{"num_attention_heads": 2, "norm_place": "pre", "parallel_block": true, "init_std_qkv": 0.0395, "beta2": 0.98, "schedule": "wsd"}
Each number is 128 + 24 x the weight over its row's rms, rounded and kept within 0 to 255. Layers, rows and columns count from 0. Numbers have three digits each. The size before them is the row's rms in percent of the matrix's.

# up: layer 5 MLP up, 1280x160, rms 0.101, rows 370-407, columns 80-159
# down: layer 5 MLP down (transposed), 1280x160, rms 0.0856, rows 370-407, columns 80-159
up370 098:134115112077100135155123124104156102121130152135102172144087121139124106143136103130170165165101145176083128132163140112142126155122135148130130166155143143072134080116167141127138106142140108160100134145157120139131095098099109096094106153
down370 096:100121149135092152095151178160128120179098105100167111161140095139109130130134146143079101080145113097121106101101117140123135116142162120160100103089124099132137152155091129120150170153153134162136124132131139157150126144119158182131133178
up371 093:142128108095162140158118139111110121134134100103096126157146071174123116117137140147137125164104141093128122133189129164111108178149123129111118156169124128111166138134109105123149133115073130125095131133141117091128134118115149092098095175
down371 089:110128133130137103131126115139150177129159164155160140140073161099145130168117164108130099100133104171121140142114117144140144092140146103086104099093144139157076106139129104084145100142158173105166129110107093120121138128151069137148106143
up372 094:128094113131133155191105152141164129152122135117130131170110098119128101117162139123116134186120090115106130101145164142155175140128130109159075109128150128082100114121124140110149101134168098126143140122125119113132105096104176093101198145
down372 090:117179148108126132130126098114150138112141121158137152098160157134140110128125083136106093069116143166146147188129125126070089172156113163098133119115101130114139134123136144150102123115093127157101146118153145113122146113141139141126118131
up373 097:125113168124104175122120118108119135153124085127147103100135139131147113145140102106118125143086147129131120130145106144100127156124163141116124140135112098102122134118116117174142102127133096144131149139141158118123118123152143157146149168
down373 090:124136142092123140105133112132062128104133138092183152097151118138151168146149123089138189112103132129157128121120095125145099125128123130152138126126118122135133129103128114146128104112146149084151122120114105104121100126119116157135136147
up374 104:133076121096161117167144193123116130107091133131125130157119118104089153148112119108170165106131095125117152134096122111140141112106146148129152103110126104135108160136095138095143139119158136125122157081150145118089156120140181070122152122
down374 108:110137138110129167099095094150134141129116141113119168109120108128104129104089158179149152150114123115108095126118109112125121142137073138138131124148151144136139070124136147064125121140126126124108134119154138186133110125136124167106176158
up375 092:124096145119122147136142170117105149143116134132083142151180168126143136175137080116115124120195091085097125162093149114084131112115113136101133132146124126156121144101145135095166167121153107101155128128113115116104094158123140103137140144
down375 088:058185107136120146156131096148136125125130096130117114166111086145090098087104119133123194127106126167143149158122085127130105124112155102160142190123101138129152094174133132083094086131125186129139118146133116134161122131112102154152110112
up376 101:116156048148108120103123159140172112146141131088133151150127133131146148124129119112115149098117144110151134114101109129149130127095160155128114119163119133086133128099098115117173102099132147124105082131124163166122143122079190120133151115
down376 101:123151127145130123146121129123153107121123102096127111126164077124157139132134152094117147130129126156157165110138154109151126130136120117106180145180162166118135148137122161168131176116171073122111091128120139088116111108171079104107101137
up377 091:116138127097172156154126138131164125098126138128140108117119111146127159142139115098141112176090130134097116101106139111171131118166113167155135136161102133140092154128116075162104149127118123121150124108103139101144090085107144171135125104
down377 092:122137142128127117116141148081162147171107170125120117116103108099114107111144148176119175108123113143150064130148117142108086137129100149136124075085176137143152113176160095115119101129189125082132089141126105121132138150128129107129130117
up378 100:108147132143107122143108146109160140151089137126106099159134096127112122181151166115150105105126089121118123124162158165142126130111137136104089123129074129102139140109113102124155165110157087136103108141125152156154122106136129087140124142
down378 092:150111131133102151131118059154121164164145103139176094118113140149126108138146096127111140115102101102150121140138133146116147128145139176123114107102120151144146125127119161136147123097123093133148072135185117133129176128134112171168129111
up379 093:126145124108124156104133116058140163144145110165096100120144129115167099171103153117098143166137107139107117173151116127145125105128119129118075072133150127100148117120114140128167139153124107129138156107161141103148097156103111107115109132
down379 087:139112117073098108159147171153123098111147160131100143156153103079126143096179128142158136101116070137090116108145177170104142142130154144146152142116128113107111104152133140126110151083138099108153112141098125133132140133135143112115113132
up380 106:143138152102102118111145147132147135152093086134158135095098132117152125139113104129134151104107125119118135128116108120137139149164106137122104126122164112124097131153127159073126111115121095125126176125144107196111146083098126147111157181
down380 110:092104087125178104122152142153157142131129128164135155093159112136154111138124092128089120143102143156172137138130094103141127123131126105088120098127137110181089078131153062102132165109128132121129111148145124120137106135086123125141152115
up381 098:136128098106070114179087149104113155160139139130107099140172124163079123142134105120131155126135169142140137108156110133183123164124142125112124153169128092106141126116099119103099132148127104132112147127101130169136127136096147126141140187
down381 090:137116140126167153097122108142188091153108146134091074113099083114112134161112111139193118172126142156133076130131129143084132109127145101117119126167137126136143151109178112133170160114135129113115114130139109131112168164144107096080173102
up382 103:132131125095085154187142145120110083123132155099169126146082148126109119100141107105135111139092138159117126102104156079094131098112131153127092132164125071132137167137127135101140138105155148124164112092142176145137104110108141175121118163
down382 106:095123108122137164126087130148156153138146123152086121115136108121161129140100112100136149120144063136113142139136103099134134125131128134124148150118126140096157100155098125129132136117137128122127149149139158114127101141139135161094120106
up383 104:110134113081146172141117137109119133152138142096133099119142153135125157150135075121114104098129136123080162141126182136150121129104115131118134164123180118088087169151105157115153153154147092135168099064156126107132105127122180126130115146
down383 100:144082125191118101102097128105132139176116113173119089152136096135121148129148156083100129127109142120134088102126088147144183116133107120140170120132126111156138115080095079156162125125140106152137128113120155132095121143142117159139163148
up384 102:128101135142118117133106133134171141122132098138162102158102117095142151077092118098109154128093143145125152097155101136160130107089091147136121131139089119120107112170106096093144120112150153126154129147132123144125113114142203130091171116
down384 106:155107132093162113092113121143099087134117147134115125082147138188120112117104125077131159154154146115149123060150129160087165135088184135179155117149135137150093117126127113089127105120135061111115136160090104132146135102149089116147136148
up385 097:170139088151090099137122140159115094160073150164108136165140094097149164093104100128109131134106122152122134112112145145149139085141083149119119122110112123131109179141149124126122147167141083123118100135102125141102133131099165098124183124
down385 099:167076124109154150082121180131093109102149121120135115171127150114155110089114148128155145126111165118154135149115141132113155095102153144127129126152070130165100145077127115146143095135111144158154143136151129092152145126124141160103131155
up386 093:124105146131123118155117147117142119143106103124149130111120112127116193147127142149163127161080092154107122123112160105150160139112142172125113153129121083097097098148157130102136133134155097149099153113131138141123109089134175136124143113
down386 102:153155137136125107173119112131107135117157127141110151118129145122136143119148157120111124093123088131159134113108163156120137136085101119065117137154143135112109110125146137139148133125125117101157115076131127046134122126106113111074103118
up387 106:088137048130122176172145148144141111138139123176108127111128151132119171101133085127153155105111132102077109124179105096125146166113138161123116151141103149149122104135128128146128156146107092107123175104119155096101144107117124148107116130
down387 101:177137163130079097124091110170120104111100099088124124114131165143137148106110111114132117128095158123145093117133111142089156142143130134141169114113149099125119181125159140120150159121134154153129156130101124122146170120138124126109065115
up388 109:123092113138118123121141150086133084139100131158116125143132106115114158130105109103134182083172099097153151123088151113121140136102128154155100092143108124122121114099152130142171150113145110110161108143131173124114150107078115137117113150
down388 108:074120107115161157088099127162086147132131100134120145115109129170139113165094107079128147117135118166169132126148124108123107157142112116137098097130167131128132099137091119161133157139126119131172130112103167157103148143126134138128119163
up389 098:148143128133103111139118145117145118152126132120111142114104091148158175120113118141132105108090145123145141120123139152123108116111084197073105157151135073123129147160132139126124135179096123158149080112140105129106099083125170134126111142
down389 093:113132148133092134124119145106126121136156092119137122119127117172170121161105122123111158168093119055119138116140128130120136111106137126150112086100114117160136157132100110100152146123107130116138132126126128126180147152139131076180116121
up390 096:108139118116098111176093128101175099156087128102164113108162116117128098126175108127110134148114108129078149126158148116120143093125096143114113121157108153145119154152146142141128124131134090104167158137107122140163121111097141133112121114
down390 092:142102119188149135101155141138099136132149150118117130139121164104135122173120153122128119144130083094161125140103103130145110146142117139135125133111160155118161101147104128084112081165118143109085078139157089116123107147116114113116123157
up391 106:155149111151162166174138133096156127136126117135125113123145143137129130145075139119155116153118088151107160105136178110149089141101096126150069096133081133103123145121148082169139124173155110167132152148116128153146092077112119163140160135
down391 101:173129073148185137132147170135115166146135154122117108133083132094102156137156167131146112105164149114127101116174093119114116114125101122100130117125104121128130104105120125116155100162192125128116108119085121118120096140199148132106158094
up392 092:126119090123108142170082148105135125179113115156115070164158111142129115171129101140138134107129109100119126101096162109102116140155138165133139147141067137134131098083172136115118149164174112135160115118113145150132108131137118098124160114
down392 093:099144173116145125123108139161111095077132124098134141088107097091136123099140147097117165132146112137113177179163158178124132134127152120117187096129166119139144118105118105103136125105165131146109091146143121105151114093120111133110129079
up393 100:132125111103115146137129110082168117117104110138151140162152086079141113095112121128156182117133081132116161104156146129116166126121121126152090114173080106123120170135108153095143114125095101081115151138124186131137103117134130097128115148
down393 101:122163127154139137120176167152125122136145111128094088129125125118134157141109120104142097078130114140103130136162114128128130098127091095134122107119120100070125157113116111165102168133105125156135136143138097150102154163097162127180120099
up394 106:142142122135140164140092134148177164139101143130120112133135108097154141131102132102176120134081163104110119146124097140126118091081104109104094088123122124146163165121101130162129126152133117111150170153133140129123140070162150125169119178
down394 108:135105139123105107175150148111137114097160118127171143095167166145132145130076147109128159146139123161139128125136149152152137083112131120091124122131128097124139148102141139183123129084135146107151128101169095126129111139115174121119159144
up395 103:163118147122116097105096132106158139115108091155138130139105063144094160113114146111121159117136115136158189083140104095135159080120096121129111129106110099129126118142131116166147137146127119139107132134148130116124092080103177084131132148
down395 107:120153144105141145118081123107127110154132091156139148122133132151124149144104133123147176132166114104134167090106119118081147110091112159137136119152109154168103114121145120101167113113122063158117147141114151078150119134166087115133140178
up396 099:153139106100112173114120139105171146172110126116167133150089106119126171127127109099127109112127159131118151137107085094115098118089148129119094108135071135124157142110104107111165151146112120103113135111117127161155099112131140149157111100
down396 099:121102149132112149114137121105131112097134102154093124144136126143093155146094143119088173135139133137117157143124112140111118113121139138140119115121143123139135121101141180113153117114179162070128114136155098098098132124121179132125108190
up397 099:159146138139092143112138177121126128150106176116152166137115129124134143153137143118115113149107106149090135086142126142131118060135081117153102139114163124097139160080105138137128172134127141161123140107125147102170097109118147152137120135
down397 105:121178089093154161130130116124161128172145092114108099155094137146103101140134096087137143074149138099149112128142122134103121153120155122113124158139110129113115075133145114126120117112134154095137131133144111143110155164086112120083169112
up398 097:108122122125094120147074161134125107116102138110108118130057123105150121143125114129137115117149100093162125192097131158164185087120097165129134136114141111124112127110122134142163122134120131141131115110117129138144145100127136123108131122
down398 095:130105084110198140133142132130147135131154157101137140157093138128120100120084125191137132126149119135101131114138128154139173163139115134126131108115127120119136130130118109168102111157094142145147130122123129136149105133095109113088098106
up399 100:131174106076114138092085131126120145159131094119135101143110125115144111170092092147163164164158168115086127140118155130153139136136119133132109154126102091108128130122099141106185128078130103133142154103108135184147119114133125136117138142
down399 099:119174158158140120113110123147107132149122132104138149127141144105127100096113133152136092102120124080136118091151179139113107122111128121155111122115127095094083129157110181094094113097143143139124120129081088097134142162134204145115145097
up400 104:119129136139109135117103158105108091181091112104122144092114130146163109130145098131142138110168151143140155116131118115136122120116098102118096106182154078099087152123129143077114137110153116133136101126154135151135171103100130138121134088
down400 110:114144175118134115120134123115155146140106118130142114133162141135125170099165150166102146126111134107126092117113135138142138111116109130149160104166102118132082106107107157086121104104105090101141105151115118130090126093106143109128121148
up401 091:194114087113139153101121161071139177119140106161117123150096127113161113150099112107146128103125117123080168114185168129168137101154160142110124122179151145134088137182142128103131092146130138116130137113125140109153135142094148100112116130
down401 092:138129110115126113130137121126161119126127129139125151086174101088142126077112117136099127183119138088136138143170135119140119149166126120129163111144088121098095139100137083103172173110093086114158114141130122125136142165147142121089158118
up402 095:085105092113127129139100158089127114108104108110111107089135169128160136118149123142165112125095139133080148108131128105150116147124109121161084146144145109090081151204148138131122140135095131116101102146128126139112131086114149162154136139
down402 101:140123100105061116150064129080129111097096104149120145080149129145165119152163156132143094097122117151094131138121123113122172133134171139120147102117170105121123142104145118114126136118113108167119120108105153135101109111145151159113125165
up403 108:138104144125098117135152148091084105130117155133116147137113125124074177157129113105153102127161093110142141097118185063123140121131098096140112117125147084141108121124118111137106178138151116102092141098106115121141067098078159160116109124
down403 100:126096074110134118129125128127160175090103171131134115131134115125151107089113122131136183112080102124137143124093108140144116127171170173097097100100110123117123126161107129163103104104146140092129120180170122092121138141118121133189089083
up404 082:145123110104113130125120140139164153172144136161169100147084113139146167146144092122121108134112126197136147127109184112172096064076096174093122141146112114119140157100105132137149128146122140130119117122120125125148109087119138154159144123
down404 096:110141153142123123167104141117130145111140107125072141105149114115092102149101135156172186131131087088135100122151087150083143138161159107129145120109144117108112108150139126137125134098106097137150138147122117141082156166145108115097136092
up405 104:118129168121122118146103128087106132143087155138104122148149180127143134153124115131125105069114147131106126091163175160136171150153107127144079139134097105112109093149159128131105098133152107163140104163122119104141111118146160150098160118
down405 114:123137140145101116154116155089179131156100119145097111097151121131084152154106104208110132085118123136093155092130186133131158117139138127129113135124112130144075136146130090123153131131155084131117135149119111175120142122123122089114138157
up406 101:174135116150110139114133140109120140126109131112128149163163087117169141135106110111154151088144081116101127138123124132176147095163102105127123106119102134149122136120149092154127116116155123138130140165095109160126130150108125168089178139
down406 105:120128133171119144105124132093151132145161056157102091170131116100106131119113144107146137132105135106132152125119091143134123140115097081120132136136121118129153134077149109152166153093118132139122175174098143117096160087113143084097140095
up407 094:150084115095122112101154131087126131137092143104136100120110151138120145163074121116152110158121123165142142105123154124147130157151099179089140082118123135146130147163160127125140121141099126137108168124148084166126143120126145123135116105
down407 087:124101158106079173150127162164117108121145116152145110122167117160086144100106123111139138115088081122099143125142122126109138089087135137088132177161127129107135112097084120138139184120158153109134128133146124098125118110144137116133139142